Each number is 128 + 24 x the weight over its row's rms, rounded and kept within 0 to 255. Layers, rows and columns count from 0. Numbers have three digits each. The size before them is the row's rms in percent of the matrix's.

# layer 2 MLP gate, 1216x448, rms 0.101, rows 142-223, columns 336-391
086:127110108149146171118123152112127109125132109094088114153152133124133133131163116206124123140150115134088128145154107105144142097164105116152145153102126108173132179137
060:154121126137154046189131125142085115084175133159113140094153136121133149138127106125121172120124137083147160140113141111122156102156165135132141165131114154128123131125
095:129123149144138096138142184121118083109124137133143141109133087116135117072139158140141127135147112123129109085160149129106140101122111137142110124180129118123092137126
096:084082107135108117142136153121111142142139148110170144148128132102137113103107144124145112126146139120117131115123138128108120097132164137091124163122129132174168116137
109:085124113086097168101109125103160141103133124073130146128138104099128106102156131132080127113139122113130164103134150162065137148144150133161170096142144128119104093128
108:071119105140073098095132129105130142106073118142115107134117136195150108124116099107116155138137147117123176122172129154103113141176106171105144121132157166100090101100
102:101169139165087147143153151174145108127118117103141133112147115105153128138114156162128083118092119089124137128174088134141091144109151115137133166187129176163106123149
099:108133123125176112108129114119169185132099109101147102128178146114160148114154105125128166113120093108094107090124125068152123120123154141134127140157110142121120172150
098:110111144159133143162113186127153118159103114122132151068137177124121104099118149115125162052160149107127116136063134114091138172118158114147149111137066115098124168067
108:142106078159105127106148161122091122137147142120118128115080108108126140158118141135133117098111136181098156117107147101135109128118149132086087152136134109150072089148
102:111098127128197070110120089171107134113149102104104120118094109117122170081145139128077124113137097111120070086064112118134136135128163165148102134090133163125080126088
103:123125099128129133093146134141169168107119130152123041113134123103157106190111160158135091104120134105144129102110097157130146124146140133115140129134149097130136113130
092:130121165129151108102130155121093122158093123129110104129127106106091157155115113126122155091141126110134141146100124142114137176105151152123134119113129109117180113105
105:134119162124142160160157121173117080151133119158138104166147127110104127119138141121070128120130129114124101136134129115138114133152172114121128095140170130111126149142
092:103151112125176127070168114171141137156122103120119128164143138112107128125122125092153129129179095126131156195115140146154111122159119141138114112144131127099129111106
100:127173103107163118100125103135167131151142123085087161143170154190110079077173069109124125127127117119139114119113132134104125147078147130138094106105139168115119133145
081:107136130187158128141137168113131104106116135135175116162117148118157128105158137145127130105126127134110101116145162088121125173093140130127087183131136166134138137117
102:116147121148104128106145138114137127155110144061114132120141115066102113073160137090168124106103134122119137143146126097145130181146162126155124116156159134093114144081
081:097092160093128119126161111133139175141110099124191114133139142150123170090125125124123118130154110148129107139150116116100142137154143127132135163124138156132120144143
103:101109161129154161173141111143123102096127110148147140110129103134127102159156132131139128118118156126129135115128136140155099161147133122104140106138135140111151102129
106:120161117145131091089105133148140109087125146132108146098168146111189118151120121139131112143147119138131083115133110156119081071165082090129116108125115133151117132111
103:140128129118149132131105131150094097127149141095098129109066129168171106160145132122156161125085121145136152105124158171095096162130130166127115159130152108143127126130
102:117139139117118124147107158158145122131175115147156145129140132150130141136156135143113142108127125130098129130129134137111134115116129156102132136151131157162132142139
109:136156111117143092084102164086139155139134111072119138149130117153113144089094140099117175115160162150124146119139124142088138137112146159055165162112142142111122149145
101:160101186109106154160140116124139171143119171105141125077128107115170115110105131122153112062133125120126130142108166179136113140085092142078131141081104179122162113097
094:117146124126141123130094130139147107077069135155103084137107128112151157138159162109133146163138124151135141143139119166125132094142158120168135103127104112123144099149
090:114138113114152126134124106170153139112116118157144117168168093131139115136139112120127123103122124140126089130104098106133173175131126105142145077102162135137156129140
105:118090148117139151148108119125125104138123128141101134186158130096151097080140129060113139120116116146096153139172170107140159121114106150155116114104132115130163087109
097:123126134089155120109145106111124107144154170136149130135107109169123114136112121139084117136118133107125116124146137140128131118143122143134118107156114110095133132101
100:116137117131153134115129140104121108138153056152093100129143137120147088137120123115180161108132135132133104150146127128143108118070168128138100092108145126103098171161
098:181150143125119140156131128146141130140083134115126152113128158129094185158151150166102145135121118102156184106145134145116111155109116116126151110127124111171137120140
100:090096112150125125133143104135130120107113177110142134135119124125120104125138097158162093146189093112119124161100149098151084159114143100113134126112169122091085098188
094:125122073110101108157145142122119182155137097133114162131152161121116114155109098107133172107185117056113155121140150149107160148160094134133129129135128128117100127126
103:160103117123104171138154128095116144162088083102137116127150155143114111122141136154118090120121098109150159142152091121098132102101123109147151126155178109127199168101
095:137208158101130124162130121087129103163112137085143120133092149132146120144142140179076155130089126146138146104122125109151121140162128141140131143138165165118144162170
108:084143137111134157116099114096136119124098121115104125158100113128159105152123125170119174089111094107130130137089150127127135125134080101136114127149118138120117102121
088:112141133121094099112175114135131115151131131126134101114116108150167162126129116155107142129125139146106127145124156095145105152205108062125111153088158169152125170141
095:106151166107131102114149106162115146146112130086064147125125125116137123168112104085168157121126114117128117137152100120136132170159135125136107144078112140144110145121
117:115136117139122124112142117145099124140187124128121144123104145113116112082136104162113130134095146096122144133116143126099130089128128094132126122153134129117145142134
105:153126123152127174147156171194111111130144136076120158119136135123109133098121130118091098148078089169131131157164105127097166155130115118100112134152109139130127090142
103:134152120141092098119130167133144137115166136118127112127199151123129126159144143140141177112164158136160115143138116135153102097106118131161130150133150109050122126122
098:132129129131107118133105135089120111117093141134106101152144102100170143128115112136113177106112122151137108093137175126134152105155135164140143149102125142138118106135
100:176145109122162104142131096116138123121080145101125102117082122170123144109185138162127157094141131125093090150109158122120115113089158128113144115152115113143128167090
094:110129117130117131142136131109180121143138137181118147094143139105131140136056145167145144117097131147121115101144112076115120103111127109169100171126105147123144132092
088:135114124155145149103115099134127140101130135124164131104171120113153169122126174118126091137163131107085137181124117118169099125159158116140158086148165123106142124169
104:182105127126134122143106163098118117169185143110119096151129129129119122123151113144139178144125110139125169175141134133140167134113128118149125090183117109138161146175
102:139129125122106151106124142121131104112125145175126151158130159109132071162114138118182131117087125099123154126099102105122094109145164139106133095167125118157165131147
085:141138162131141188157134111154134153146138104115108148110115137151121108133128152147122077135154148098104155155137141129141135140117146139139116139114090172129122110112
104:122171138155126098169138088096124149132088122135140109100130186135149081108097128116126137094095152139104166127149141151090176111133115127088106171152111167111154112113
098:163127120106130173133109106133157140103126103107085125127116172092097141134119167135139137142061156122121122117110144119166097144113145153154117144137142154144124088126
109:121147123168125099128140121164132128105161090148131118110167118121186166117132101139119195122172117126131112111101134084130115115109115134091134159112155131162144109091
101:108142141141146093075158118155109148130135147116136157096124128082143103101097134139162159123129148148139143139140122138104093158113118132105140133108169081143110117142
104:112107106175180111069124105159160117092147106128127108128129136121148136139152152071105129099106126105113143107102116123156100097164146125159115131117159156121121106157
097:142127104177119096133116108085141126122083137105118142102119124163100098141113126127100115127104133116121135110182120121125112113125134149103135119130095106119089144113
107:104138069140141126168127133154184100076105114126082118117147097073126110104211133077144082155139077135094144158142125150160103134139138091124090107132145161129103081118
079:107106114133084113090116136110081079145128197149148124133151122098117153118184149152134123171115142157122131113138144148165136184115190158146136116114139157153149122083
097:140091137129104154148157116132103142138117145119133127125107096172080113108076122078104086130167163097096122118149112128116128128133107098130128163155138137136152143100
098:093163115152089142153137102102119101142161105117095135141111133136134103085142136109122119159125121095110125124165130117086107099130130149109137116115133169161139113116
095:094186096139097078148129118166151114140121106118143177154116142124159152126139111118121170073125124135121110102125162087140135093109136124137154101161107106096126139090
103:168145172132136082111142143141114175143111117108126152139143142157126125140130096108110138140080146151105135134119121159079142112140176165142106109085171094141140172128
086:174150181091124134165149141147193144154119123133156143128137102118100124126140158127161100115122155144097146121175152173153134115127160145149138118122163139137124161119
097:097150132128107138126105142166140164088139137154127097183118116134147100155097210115122151092124147111153127105136159156176131112127112121104114105025133158092133175141
110:135154124144148060119092104123122113125105116132109120091118148109128111159144155121127132118133127143085136114131129132123101113141148127115144148129194125156108094128
100:153088125143116124111141133090146166102132063116111084130119134094147146139166157121120120139136118142134116113158116147112185116079164133179094174111117097094117162172
092:131065132124113125203150133142163135157120107153154135119118132147158116121078137160144108098151109089082154113102094135181150147124140135150133127116095177150134106114
100:111112147117135089132111168138109142135143142149060100130119147155164120122118089102149161117131173086129148103126146151115132144125163140170106161120125161131121133143
103:130156089094147138102170158102169141136145113094138147157117131099135123154135131146076032149117160152074140108164107163101145146112151123124096153139147103148134132116
092:112112131147103146152114118101100106126089077135139116146127174099146134108100169161139116109097096116138130131108146082132165114148127119111160143144128126100173145128
103:096109117130147125165120126146140092127134101083153153153110171122153195143122151103112189130124155115101108125098101132097125072151147127098158127135127124088129104136
101:147124116129135107131132074119149154127109146125128161128135090111132118147124147114121130109102133097114099103107128104104145125108143147141108117191092111124125158126
069:132138087153179106120111123118095111129198112111104089133164097175144125111123154103148119133144140141130127141154117080138095126146164116135138134135157131143094113109
109:090082158156126139137143130108128142137077167110123148151117134167103120148103136126158136096148144164124122141141138136106118095117158117164123092127115098100112117112
110:089124134121089124107107096156106189092138123124123134111115121130124126082151094116090122103175135131087116159127107140140153130117133147105104096136129117141114091139
102:123180138104160150156121164144114115120096134127116123109139164155093153142119095136154099102119124154156166127082133126149114130128149145128170165143135118141104146124
118:132174153118178078137129109117105141112126168131144159144116110129103114147175151127126143086128066143114108117132112131130121128096117119136114152104119137130132126099
109:123153139094142146128105170141106154106121131140165114150162146134126131182140119102137152120112053120159111136125083124137090095140144133126142145157111142110120138113
098:119112131115141103101143115159154110124175126132113141109133142135095120155114135160105089165121106134156144129102137091113162108129211103112139093127093121142145155109
113:140127097154154140084130156088123134089139146145110129147145107102106122111124115183101116145150159148123110104125144157156111089165132159132103093114132131073107094193
107:131129155101103063123135094113125115108138104107147124091157112111114125184169140141134138083083168109135153128144122129160104159108156132101105127153152135144167142131
093:114100132146106151109136133130091139193144122138154117189110113121130144096116115158105138142128136084136096147132098186132115183106132120118124115160107129141150086146
103:154137138133137119084122121131126148074084112088141109124152118090094153143128097117119144099163113176111074108135135063075088139092119088104103111167118104134143098122
086:145121173151077182127127161129157148110060139129082127110147121136146150116101099196146133122097112132092132150140122152129154090118146148126100151119174098148153166147
# layer 2 MLP up, 1216x448, rms 0.106, rows 142-222, columns 336-391
089:154124146144166138124108104111118127147142167139125139167126129115082124157115177105128124156138098151102160154093123108110155091152105107121112143158132172100130115086
062:141159122120116050108128142132070147149150127100140121136132144110141080160104133118117148119149151133089113154160077106115126110165163114108168136149103190130140125117
100:132132129152127125110094165107136124127109131129141073167111163099098098117110163170164119179124086138176218120150127123146139129083159113138150123138122146104123108124
092:139136125124161141110153076138142109130107132088108112151132142120094119116123116115101154127134115110120094125150183167114122131144115123133140081155149096126135125176
105:101151128061104119124102141131139160129135093133154143106116112137163134110095170148127113104126120146168118113163131108097120148120110115083175119134108109129132140103
109:110083153102142124133118099120108122109131141142107130169111132171158062113082118152123099188126130101089141141101101160071119114144151122132133143122177148107122128100
105:094145115154115123134123118134136131138090094138151114123132142128114135112130119093147138098142151132080151118141111136104161148090092140096125101141098114146114118100
102:125146153137115121145151069128131166111094177101148135123131129105156106136122149120173159160112093162147141120175133141175165094112151118146132168135159106118115095122
107:108162140129137103137150132104146127131160086112114143158153154154158121132123091134168119133096131145122174116117130125093091100110147140098115107122115125141172177107
106:149125087125117142152103065142151146142112091153139125094089130134114120124132082113157105159140150133153125140154094149153148165186170158145101113081086117121124164118
103:110133124163101148118107154146124182127136105092159141139100085104138109107147158158111120104172087153138109115127133169079140108137114122154140110095130125134166123185
102:081137089123144078142119095109160121125133130121136126139186162131169102086127133118129097171149112095102116083120098131121167117123142110095149145106121132175124127160
100:163115130119117151158122097083136152161146121168131146095161111159125139149143142113136091146144121125105147152128120108150180079136084114150121121134145138144118173153
109:147147148102144106092113121130139150127168141083099164137130096117093119133055124110107168180168165134134103130130111123119157153077142146124153127103127151175122138099
099:152145092188171148113145110125147134087102109105107143160139105164150157066175114115117138115148094132143156110173114118127139156142190105115116161136107102110104142154
098:129152115195099122124100098142124131116118127091107162156035154131119089104101140147138126162133146119139095142117092103119092099120128131131119096115121167158109090160
079:120151098093074130119153160105127105171174155123120125133127142137093129123121124114150137143122125159120139155141119132116106117116139111114133110118127123145126134147
098:095107109136132125120124115117159095099192085094096103100120138125169135131124139144128124148137142111113069096139127097114129136153112109132153145160131176118150135134
084:154104132052110163143147153107134131156097089168131160137158101132115141092138134093111140104181102127165159122103105122142112076151119085112116140112164107134120160149
101:165105120147148110147120125168121091124138122092135156118112146135087149124135130110158119112136110120130100127140076114098137118105139112119152110149126139112111147088
101:136186129143106072086130146130156132116117136109149133089155116089098127116129133176118139105167082117138133142148160149124132103108122060107141111152116150131138133161
105:142114139127134096103143140141097117103122119159126114155112114108127089128125148131109134101135088109127132155135135131103151143157144156128077118132122174160161125140
101:190111117125122099136117114147152116101124135075131133120154128123127119157100123101133156120133133085088151130130111096127074139082132133146127146151160155147107116160
103:130105132110111080143178155161135114101104106136143136096098074097103132138099101129087128140085128147134142095130121117163152115173115062124115095141157118121145114148
103:080100119139139106123106121101111132121082108165142141116164130157078126127146116149132137169131106147168125130117144114134141166155132103107098121143124063139068108143
091:133156136101142114133145129163114158153119096109164134112140103145145111122117128106124138101146137154073142129146158160145115131124120162130124147177143116160106128148
091:123128138147100132130133130129167140113125133149097138134175113115132108151102127146175169132100095138113147121168139116135121145112099128110082148110150069100117156149
107:135138118100117127113132126118128144126111139142093109083122130167127133116134105132131161132178134111132058120103163152147113112089120126125081124149108082111061085153
097:134102128154130086101100082166134146173119129111114137173122158133164124147162139104099154073137097099092129122119096100145154152170120104138137109136143118161123116092
097:112131125182062091145129109138122121202179132126113106084105111132138146131099134170148116123131119109128113121114120133126139091124138127148129107094133092137141145124
098:132107128093142141113126139154127116181149115074134142144114157146118171084136140165140124116128197133113148069130129119122147105142144138158100127139126117100128152134
102:111159108130100085105119113145131166103162090147108096144125171122144114135099146149104100122088148121129129103140158116126109109153184096090149082109162139115154131102
097:113125104160160104122156102152152114138127155135068168189182122135079118163075148158155125137151100136120121152143134120132136095106090146151134174110156136149111103149
107:140117123129127130141145157144144137118095091124153161094157079143113123063137097129112059141101089167134178111092110103168091168140112130141092174127138111120110091085
099:138106143141126184104151107149149109127128128155134108105115102137098132142143093120123127150086164147134132134133145137142126124098095128120150141088140112092149115145
105:163120100101121113130117167105143169130135102109177156150156125149119139117122146104132104143133120087126139125153129163136174123144122162127119143131092150129117158117
089:113094167110147118144155085136144145092062087085128111143157079124103172138147171115108116113131129147132100145100159181146103115163170071147120143133136148150113159141
094:106126172101113127134119094126139159119114143103149108124139141110127115126139114127123176128152150089142086155099126167103146132141082145150126096086158125137149122126
105:161153093170126125127124096111154113137129118132126103140131182118129115128128144097118098162118106104128079141131162147117113128088139099104132113132109102120150109079
110:139138142102099155182115076126075118171091165111111148152121158155124120098126178131115147119120142093094117133139094116130156128099128149136146131102094112147122116129
095:133138132097177134103141133156094150064154106084123082113129089146123140141135151112106084137135139112150140150119147101140125071131131134077071114129101156133136129125
099:177128139099120110109084149118104089140112158121151155154112144161155159108110133140142150134128157134129110140152134141149115124156144119093099134110144113198158149184
096:099075141122119145138152145136150151145099141133118149145115150104149103124142075090108125094104151129118121110135135166109091154138162105106125166149098162151179107112
094:133100110125177105122135153139107096158133169130107107114097095120093139110142145139122169130145166120152101150104117123164154160122082105115108128106142139135131113143
095:073118117165066145133137140096104161142148162120123129125138082132171119096101146157125132161142124121144096120169149100103114141151116137115137114113129113145157150082
112:129154141124139151179116098060144143101113132106197149153100133126136157172130134114127104102156101153133118164102123139095130144123116146169155129128113146131128107144
101:109135130147119118160125117126122131116144126103157115132123137139085087139113109149131126116134145126120116130128165133135096130167064133163136138185102137130112121133
090:128115140167092105111138168098090138131162089147139105092128139118110113118128127080133154146133122109139120114164141107122123119137141152180118127110149108138152160085
109:200153164132168126160111103110111130172148066176112101100094129152092104128124135135133149130158130109116152081168092141097153126125124131106143138121129160112127131141
096:116108118133120155152134108106141174105126066094112119113114135123150168118139126123133097138121143133096190137154167121156132089117115140131077150132151136122124080155
105:146108108116140096121145138115127162105118132105105120133126133137137161145110141141148126198081141156075149093111141124118098099144151117130131157144139167177105133120
100:162127145125104114132154150137138122156115084144121100117145169102087147139130137159080106134159148115121124076073112155123124077138090152149125077125117141146116151138
113:065132165079090142102103141134140183143125136100141136120145107129162128124123118094125146141139157101133157124126109141121153097140122123123113168105115104141078151106
096:167097094163125126100162124179100153164105171098088099143102145130133130153149123128135112087122116129084136142095127126163142127145178182137094128147124144116125130130
108:116077108150154132118137123122124136151159141164130131130083116155160157112075092159119093137125123101087105108118143117128138142169158169128087161119126117113146153092
089:105145093095148157161154109107191173109101135130109106072139166143116187145127135191132151161167144088164093132131114142129147124119088152125144142155078177107168100110
092:133111092142148163114158152126161151130139125139108126104163105186186154087148104151162102124095179171094093095167126126160077128146123094135107108117152106120166124117
105:106126121145112114111128152149105131143136108173120107121093132126179109168135158143128150093155095122146097123099124150095115130111137090084106105125145138130141129122
096:126134118153155155104146141135109140095171098122115129159127142125142107131134141121090135096144098149093163112100109130114122147153122123148142108123168104131111126149
099:107105157120153108109111105131114148136170142141083104150126085115087158172090105109128165130121152163092129152150131125152115112144120107140084156148124099147122132132
093:115177148113149113133154118126142147167169114093158112125094129141110112101162103122133124135133199094080081165104133106133121136133134116106165148099127132129109110130
089:104131143136145139139121140113147106120131129130105128107107150124084146084159096121144117131107117148126141143138112091099125133122151097135093129178155106140092140133
101:138145125139146089136101120136089096138111126172180082140139137093134144145092146107132150084098135180090090093111109115112111135141122114065134143129142128116140081114
101:134161126164172117147102119101139159122150043153081159108143129150183152115145126169091087125099124158105125122111144100099142153131113145127106172123143137130094146212
097:145107157111119142115116078092141143118143164126155168108115135141054151116097139128137165166126130102123123132091130099123098101108079114119087156105128095132106153123
097:109116132143127114077135097089138092112117104135145121147104154087100134102098154115119140116177160116156149111125140112143113141154097131112134085089094105153189116097
106:138078116142101169120130146140135147128148145131164139121125121097100132105099124141101082136132149135109176125144128201089158133151110126108100073135121096130170129136
094:129116129160083117123076143125078115121134154153152116139101115120139147169160134135109121149130149137150109133116154118099121136114195129140132105117132137084167092114
103:104112182141079083108140129121135120112130132107144127158141184152153100146131083152169093149147122148142121108102121115106131154100147113143115135151128169154150075107
103:086091136118119119116138086145119127140094160164138117108130130169137132127150125108098141153128148123115135146139119133095142130182133152108163192095122156131141133171
090:137111135130147128099087129114078098145135165125132119125133169169131070125152130114135159150141143118157126147144123099149173106133115152143164113112142119099109114172
107:089112143138126100133123090116145096084123113107097127115123150136131149167124101105093122151143186106141123092098123121139138098106164119134083098113103095165109143165
103:124106125078138100183130109123162093137123110134146105137123095093151113156152176105079105122103111154111101171100076136149113164125157098146122128112139104141108111151
094:095098117109110156098135118123124144126102115145119112125137139152090147133101172174092103147107129143115146190145139115128106154143132181148130164093152175112129142189
122:109059105071129166133176099088142151116160148142120120126141121105126143132109126120117132133159108108135148151160108102096139131139135122129100146091103153133134154149
109:124117098166163142103135136107091100115083079136105099096154144137148078170164132152153148109118117129141146138147127136138110120175114117128110112158147128094164089127
110:154160114094155088129131112152099112146130110110138162086163115110137150125132105142131141117141156130099162101147124158126122141124103142138130147141137127124136103072
106:072152133131157110114108124100139130082105129156127142131126160106126147174116150137138124112130149114130102107175117124144154142112137147170123133119145124115136111134
110:130120121103161089098122131104144141138098105088129154151125081122123153156141117104116124136096092106144110084095115109075149106123104156155160125115142141097123147129
095:152171088075091129157188094137158174179108121136120153109125149122146063177118105090123104099101122101123122124192138136130131123191115113140121121132122139124110138139
107:131106179125138146136149109151163130136093133140123122124149093131115104062129135091106080139133091127143124127132116129136154136115147126196158121144108135120109101108
# layer 2 MLP down (transposed), 1216x448, rms 0.1, rows 142-222, columns 336-391
083:089168128158115092150120149125149092149136097149099153138150129149129123116151139120122159134141130189127157143107115109126126115137149122148169143137124131120105134154
058:096149144132092123133174100156142107121152142135129103069167137152139124140142182136155148108070114120125123129130154150124127134163139157111115076147143124145092118112
096:073101149128122135095124137175168124117115084136143104126119109105139146127148095127150128133114144106123151168097168106133107121147137110136143109079136152135081117107
097:115125112143154097136097140148107086146130138130122099089163124090135144153155120123094163123142086146126139091120107158099112125163113162142158166124145107102168101120
112:134081094169101134143138127115108150134152134123113102129149114152131131123072119141082118145121092097184127151129129123082095136126149124182110113094117147090154168117
107:146144140116133092148132122143108140112113120119102183118148150152132127136125107148084106132129063086112115169120108125123126124143116151125107095129141099096099125122
110:112115134139091094100118107118133108108134109110125153149104084122143127121132156140133156103104099136076150118135116118151132133137137135128122112170125148115056167154
101:122116110163126107150130104119135117102175143111129122164138121132124148113114109151156118111121157150100114122134109154095164088133098136139126104142159136118101150111
109:123146076177124120146139099085122121134132089107136148143124181135110122156111100120130102108110098126169123117155139132152113103131150155134112157129147120128098114121
109:095141118108132119120107141149147110121144185140097121177132110114133134122146142124143099127144117146124117130155103157120120121152198206120125114144140182189130109121
103:094154121113169078092119138131136139117149156156132127140131099110115164144137117145113103133127137144129127114163118107150153142180167116135127102198124154144149128153
103:132125094168111091095145138097098105154099147108135121113108121139077130128123097137128152133127149135132145130141148124109107117136111122101118095138125108105140110098
096:174114113074131107118154100106082079123155101102136113126091117121134108119141075127091119100133144096117093125153115122115123116163167150139115118125123128101112104101
106:090132114147147135175142099125129127117175114179116151138111121104125121128125136135187162178143120132141163146155074148097115085106090152093117136091117130166128110139
094:112110096162108176125148097109152090124109120152115121138131129114114124171131130135137124151125127153187109154129120162119126163156084122145115116117172087137090153100
099:139080124135140103149123135127143160107152154152107178097135159140104144093133106135111106137085131138153139127122086191079147083137182107122100109149157122114157132201
085:131111123160154165173128066139141122136104126125116123168120111142105113123100127124129101101107137119128127140129160092125102105154104153137136134153151031125107152172
100:175118136105110112174156136107134103123150131112147138099138098114078158141070118093133187143130133098116085145129141155138153125120077136122104128080115112138131126116
083:128122116157101139125107105114148064132117142117137110097133127136142135161168079127118102124150129159127122180176126155146104126135115148131119105094131120120114104119
103:112122120131120158133100148175156115148164084149122148153121164126138123140105120138128096098087157140114144157116186157124127099127141090160084117115112132142116097111
099:122138167160118085111129117135109141163153150105113149150099127116138134139132112102132104144151089122119109126111155166101113090164107121119139157150117170121139125131
098:124148114152119129099142113111132095139126085138119177125124137145072117135124150120107110154186143105145149087149156155155127169152115123133122124075120100164070129147
106:154096118081145137108130137130141173097146132120118139144106109116154145140114117134154116126087149127133103103091162163147094123147125134122123112117138127164119169101
102:141135107137152159066070144135108144129104138127138085167130151162122139130140138102101101169158118138116172117120167147133111149137134080167140107084128140140090167134
102:121128106086097101102111158135126178130140100104109149145107124101127147151167114105123132143133176128113116113127130151117071123129100109077119129074126126162150129141
096:119175091113152112144074115150114117132067144120135090130080086141149145152127145125128116142123148140166118095103122129108133171123144117122121124125094144130147130115
093:140128108110079137139143159153126113111112167047151124164125129123119103124144091151143114128133110112174106128103130105109150164132147079121157105140193088116151129127
102:148088094108110139126137121115101145118115127124092128119163160107139114118119131115138125124139129155130129149139115142105148115138155134135144143120129101140183104136
098:167162161145147161137099130105131128099126118152096144112162117124090153146116130135144141153152149155134112149161193150120122152120112144093145106105180120095117077198
098:116148127136139088135079123085133091139109150137143087139130093120135125095125105112150150155141078131124119146145139060149119089139107141164112124131123143118137165124
097:151150177106161122142128137128170144157157113141112137180149166095142156125114150146110155111112103104167145139136133081149138154156111109127117156080108139142115139104
102:133142180135135123123121131129126138121147124134108130111141148169117130121129128139125155142074134133128119106134127108086185141152132150129113180142117113155176124148
097:126143103127114117172140114095157165143130145136128114139112173108114165100135153140146134158111131123102131150113111132167136130115103074133138167123112123140171139156
107:166177152116124169128096119129098129146138135161120161142160135191122139119099109112170118131131077119170107162187182142107102140088150152114161153133137123121153163123
102:114076158168148090115108117159149119121144146143121103073155086139116137149120128107158108155132100164142113126154134119068176135134139131107108094113137135171118124125
107:111119062132120088161153130149164136112107126168111166119097109153137126091138102150187128123106143136149103144114102139115094156156115131111118105127145156156128140106
093:097110117073119089169115108097154139168144125108098082141071106142129179109157124111114097122136112162127137146117109120142156158125118121120100137094123128129111147151
097:122128133082093145132136116073125106076104140120095151126139174139125091144195165131115161144135095144154079142155088092145148140167118127164127125102133108156151089143
109:148104128150133082110111106160112120098095140089143144129157169154099153145126125123139128122099135143123151099123142127116188112139107129181142124137103175131088178151
109:146161120172108139184133115130135120097149091087130126163155095088108098122110129132135097100126133172114121112123093148096135158097120134134150107125103109154112111137
102:096108085139119156156081108100083109139111125106140106103150145135085125164139126093116139151148157130159147142156149141121114117127169145112145116156110141100149160172
101:129144150115126104145106162166131122100151139100110149130103133134154138143141111118128136138115106180152127095143118098121139074121104142130102152126118119105106069114
099:129079071122142105157061126088135125107116118133103116173087099177128127088125079113159115125119090122121123060183124123089111117137138111139136112118099136143158117133
099:131103119113122102130141155133147097149153142088142148127163159111113173112101090084125142091140104104143129161106144094155116145102153116110086132167141141109131167129
094:147121141081116131156104125114156125151111143135116090152147122138127116137114099125124173128128104125138139132144151120093088139151150103153115107134072115148108128080
110:125086096127106106140143082103136109093118119119126114110110163139137111133124126151120112147112128116127137126093150115117142150154172136105126111118108128138096135108
105:134129090116147131166178126145132074116135140166164121173104074124144112096145107132174123103093121181174122077127116127131089138115119157170140128112125143080146121167
088:077097141139122135105131144125133152121118110152146142151127136109088117124150117102160102099162142071113139119102137129141076118156120084103107116135126122079092147112
106:175183115128094105150103099125091111136138101126111135131106089154109116123172137140101099122130119168142158137136141098131076148168112111148117127143175161155109132132
098:130139126134137116135094126106141143140163085127145134107146052104138157127141106172097153102074117152164162109121159075083104155143142135112113117107131129138146138089
101:105133146153133091134134123093119109130145140122164165160168119136127105122094136187128138098118088150098120130125109116119197127126093112120151167156099127131090128169
104:145138084106180127177161123117152122140117075178086126158114095140126149117132119171140146112134117138139157140121143141157167117134120196150112149114151106159106126168
109:130123097133104140148129107121119168081158127141155125103201152101142121143100124103132128127153156106141109096141144129129132136150118130120149135134161128144118130182
098:123143155126108131155131144120107137154127072145154098138094124126118135159121149146118093132151082144072149091137113155134117130090147111124174074138121103141121128136
105:111138090086134150208133125148089154164137114167099135162130087122131139158158153130106180130105137101054111097144128131128101128082126140116139172168125158101108160136
085:105093098175112164099153122153145119108155131119144139156126144115095135105141098143156152119132131154133190143125108110135142130136148146078157083154112114150119118149
095:125134128147148133099105155142107106100102095129116066103165141098131131137154088157084142095146103153135086126101133137169079139090128139167161104114137133102135158119
106:131161143193158136136129159120114161110106114103137116132115081153138116125133110104098139181126129115116132088108116109124151169149134154166112181141131163128129148088
094:143133134141127162087168144144128109090151162139123209111108129108127101130152142179180116125127136136124137144080119132169147127130129153113155111107150105092120109132
102:149130118094125099138131118132129100124139137130114118136119137082150118130096142158126142141161125128084129133099143104118146115119141114117123146108169108118108124114
091:152151131143110188139113180129130140166097113106082155097120123152187161140109106155188080134099139116138127129120093114132138148158109165145127147147101091101131105120
100:076128148146136097126142187108132125125134139126097151092117169169129117122116120108144116077102114117131130146147161112120123108145126104129101114139111124145160135153
106:125126105148068142128162129132144124103161133082132120149123095149108149145117101109086126139127119121112124099118079133117120094150147120097160143115105128124122092111
101:109146148149108131139128147145095136103116155107161115123110169183140190119112132088122106093147129129049104118124128101130160157124118125130123128122144122149131096160
103:105193113129142081104144127122123140092163138128159124117096160144152105140098128148139125125149125097149124110111116153112136155142149132184119143143142136134119177135
093:106116085105128139126144144151126141102125158130154098150163147138151117132122113125147130138108184129111159161110122146097190143108162087121134085137167133109110151143
099:116157127133105153128092112093124130100097111111139141109127151159174087124090109099175123108149136152156160124162082116149127157094125147111128122116108104096142104142
096:114123131148105116162154100110137174126118094137188142134097130106125093137161125115096130150131138115154150100111144090150103134129131114129125110144117157097114085161
104:117129110146180099153123186114128134115123104098106100136158095143132189182140124118141129141112118150119123112144091089149136087180147100072097134089090083103101102128
098:137133109115122121096117129106136132114130117151146121139126144118137109149133125133120165117112129161105142160091098159104150099170144166155150094125144166119149159161
069:119149176133158118129130103157139128080113114159169140096127090158150184080106145118138137121121129094097123131136114090106105092137097106142143120158112132173111146087
099:180147100152128112143104169146124113156132113173111124141074146104116154084124089135134134155141099085105126127149156097134076142156149115132115111173151155115172128110
104:107167144129134145157130124132142125124119132127112078105153105143115162124157106112100106131110109075140128117129150125123146141160134107112162149118126135146126136102
096:109118130148163101155137104107137133138111105120133137069144112139107117107094092106142146138131089102105135174107144161110091159138112140146163117182099136094080119122
115:188127112169165122146136097115103128133171122095165142149171089147148158151161118157135151145124090127101110113127125104148102141117110132113136094131083156138134155104
100:143121154143154108125116127156125103161130180125141135111136112140170138155099146129098099107124141141125107086097114140140080137115126127156122178149102117126135152103
110:089149133106158116119114095128117129123125103102165144111149110128147106145108107122151141099141120084136116167091114156102140123116131199113113084130116110157114134113
106:162067100105114182137150132111104127093137106116112108156118123133164136134099099131087134159133135066116131110122134123121130097151126162119131100135132132127093109087
103:103150130121135151071148123116145108128125114130129133118126098150160131170125121123107115119159150143121156140117155160109108111116130096104123161120118139126150078115
095:156120117152100124089102131125119118131124152099102120123143138142145177091086131064124138101141161134074159126133160156123135098118122162156090122120117152076085147144
103:143131150119123124176135113135116141139070100164162139100146141128129121109165095133148121140161175079118160137099146123119080095097119116135125132148106109125108164118